{
  "n_kv_head": 9,
  "head_dim": 64,
  "d_mlp": 2304,
  "norm_eps": 1e-05,
  "bias": "none",
  "tie_embeddings": true,
  "init_std_o": 0.0,
  "lr": 0.00207,
  "beta1": 0.95,
  "beta2": 0.98,
  "lr_head": 0.00506,
  "warmup_steps": 200,
  "batch_tokens": [65536, 131072, 262144],
  "seq_len": 512
}
Each number is 500 + 25 x the weight over the matrix's rms, rounded and kept within 0 to 999. Layers, rows and columns count from 0. Numbers have three digits each.

# layer 5 MLP down (transposed), 2304x576, rms 0.086, rows 1743-1752, columns 0-143
531482493537506521546516588495526500457528536515532506475437531516490435521486459501491485433533485514542550484484522555437507461480540476465497500452468471485533503573471509442475502537501498520525480496485526551504484556512516465500484555506450475501496480419455472511457465502513511501485515504514529522411539550490520554487506432485456499508536492525506493490520512502472511529510519499481497503508542491509556519457482490508459
489495504525541453452475488468498498436544482499503540504490586491461499489500496543452517548520504496516480475510470513517497535515518492488496490521488535484494526487495530477534502492492449533443508518499519543456500524491522505494552498515504491515514499476528507476459482501513462508491511485512526543492492499500503474514517517508492486510553467474513491506481521505490530536473492471513501511493489460499459450505525439504546
522510488548481538487466465513469495482502434470504540544500498549483547514491481489542493475513483514500475516495477510534455517505453527511501490515475504476486526476513513523527528503501479538510498498533517491521510502498526497543502529475483489480510513492490505506546515522519495478501486464511482514477478536505527481481519507504531505505496500470548520471523522499505479497502510505514472520465498491522483497481523494456557
495479526495511498463523476494486537502422469490504447514497497546478500517503483508457509505496520517471494509468531447500457555541516510505447467525564501509482555478487491522494466488479421534503494548539518523525549466525513491501494523515473501463460488488544495495545506536483516459460491484489466478497511474488507544496490519494508520514490550485452480488508480501503514492548513505510500470479529471514458466425555513509519
504501489535471473509550514528503496492503491490483525498548533506437449490515470514514494504515462518508453488504520452443504535535518493425539520495510520446511494506502511517500471517511501496532504480483530487440467558507470533496481488504486493479474503514560488492481501523493502519495516503504543531509540497456482491527487481501464496542473467505478507500443452521461524510467500480502505500520532500487484483502497446494497
478522496504452507460533513514491484529526483488498492482512470497518523495500486472488504504506512538475490508522502483507468496580513521528484455494533523489492520479488509466486515515476502468513499487486514514417509497486518520512545484440504469476532463532520522479523485480532480510514474544493487496508490505509522463503485521531452506504481535489480543515475502487486528480498502461570522486547487501496511493498504500537519
508443497501494518519510530499543444529552523529499506467508448483488512505487466526474529518496540538499483514477492496502517498519466473527503526505514521509517538503502565470496487519495477513528510479536507527473486527503503495494467541502480499517486511491548478487477481466517476497507472513488486476513482510507502493500448500474519480529466482505483520508453467456535478503503468494497512508521523543477479524473505499494455
501492521424492507493501482499529488473520455459494478478508508548550497500502521502506498514520539520513496482501480498512464497461481494503513458507533525499535524476471507498517517483508520500518505523520483519459493489494491530508508478500494547539527476456477508500510485513464516483488500531463480514515513516529531460521505559486493497474484475530499493493466470499499505516465464493485510525457456527477516492507502514495473
514529514539499505548488491497469456520509509496517508463491522441531476518519533533507475501507522504477499481487518488520536495466549517509456487548497532494465478475475490491504499521495507473516518457477518513489525488542491520459506502460520497473474520501481502521486487481529500529468503483522517502517486466532513508483500494480494495508471552474493500460504537461488541494507473538523561505441495511510503491486480477494511
513485479485510564502477466485500499473470505524511464521524554502526475508496446561490509480514526529529513520514500513472472433514524523487543523498511499544518497530545457517532482483503447510497548514497496508471492469504493515484522479463548467460494497510482501513463472520465535468520507492507499473504538473465481524488476452477474486525501508505519491472508460440495478497468522558467480477514486450520510461504495509486446
# layer 5 MLP up, 2304x576, rms 0.0892, rows 1744-1752, columns 0-143
473507471472459511494487511502478499517467492499512489504511485516477483505510529494512507479514501518474492497485495496439476504472473494480490487485511486497477508479552513502521508534522473528525446474545483500519487498502492498518511496503512500526526509486528487499496523463535511483487486502463487503509530493476504458486494504510480428520459499481446455513466510500462522551499483493520531507527492529535532489499516506511483
503499490496490534493539477543480502529505467433491472492506463507515519544499481541527489523453466526549505494458519494478473514454545425491527534504477512503542449576567524535488552530478518452482512497508514503483522502505482500507494473504524499493479493521510492489450462517580543528463515533519518512539511491489468530483466513501473504523502495446498455512440482480472446507463506523554495447484509502514497526469491554472488
492477506481510467489526476488550493502508514509493473535477506491486518500496465496490484537525497532482492510538506525496459509552557484510539514480521488499500511470507505509455501508470562492482503479518527472501529505490468530508509487519479521500518544481506542463557504528470482510527531481515531517509541442463490500474488435516485489514489502521520482557515455526485503543485533480449498496494447482481497523494518490511510
526517528505481562500492524464468525478466521495508485494408483507472495485487484480500455522515473503527537496474509495465535520522454476520471535521504508491508479522514502497513558513467514489503491530516507474526513475443521525481505518536474455478522483484528535522471544503435515480500556487464470502509507519476492496509503514465475480518504531502497449492489502501503474503526491512494496511479462495513485536499522489541495
546471465494505478463556472475513480507486464497499519503532506493489480479485483475497480502455517471513480505526498524486516482481528542520523510489498480471531444490465499488513487483479494498475543505539438465463511506473467486491507512440465478470443514512521468502543501476446459484532456490484537529478529504481461502484544512523455454530486491503471496523517499504443487461523540507479467489491472479542501530530493464532504
522491524528503489464515491479504497516496501440479502495469528468500441543506448483521492497477502488464512481491571476488508528547511505494476486483496512483541512522526507491470548525525535478486510497497454443522500487424469523515513477561490474446503485515476483534475490495486460501481537507477465503469509494526444543466505542540496541519520430477539476483518503506452513460476494528456540439483510488501411545468512509454490
488498506513460481531524479519487517492496494460532506520509487535562520513453486473510483514500492492517523455512477515470502510502540463498520504482506523492500502478483490492525548540550523509520474500523491477485472471527466486495468533473533499496500510491501499469454482530500465479500472507523471474553472502514521524501522492537469500469470480491494503491505519591497463472484525475545510501491507459457474474462486488461510
477488512530474553440460484470516465493492491516519534500483516510500491503484519451450523473487474501493487489492520511499495518462529541518457520499497532544513510512531511502480479493508505495521506541515516489489517463525539472517520505521518507516490480543537491497530469456506495482479460499493460517479517516470497505507491489517493522493459464501510509534480466541470490517478483494482486473506530526516503497497518509484494
550515514523499540506501494520484492512532471503501474508522487524495507512451485518497479462521530514498453509487481523521491502534558476477506478512423490501505513492536533503524553489519491495475471512480521515479527531452494550497512552498539511464500500544542514484491492495498501487497477509487499459542527467524486489524504510546480492468521505517508548495557515488501436560506492509507474500544466567529467483547509491488535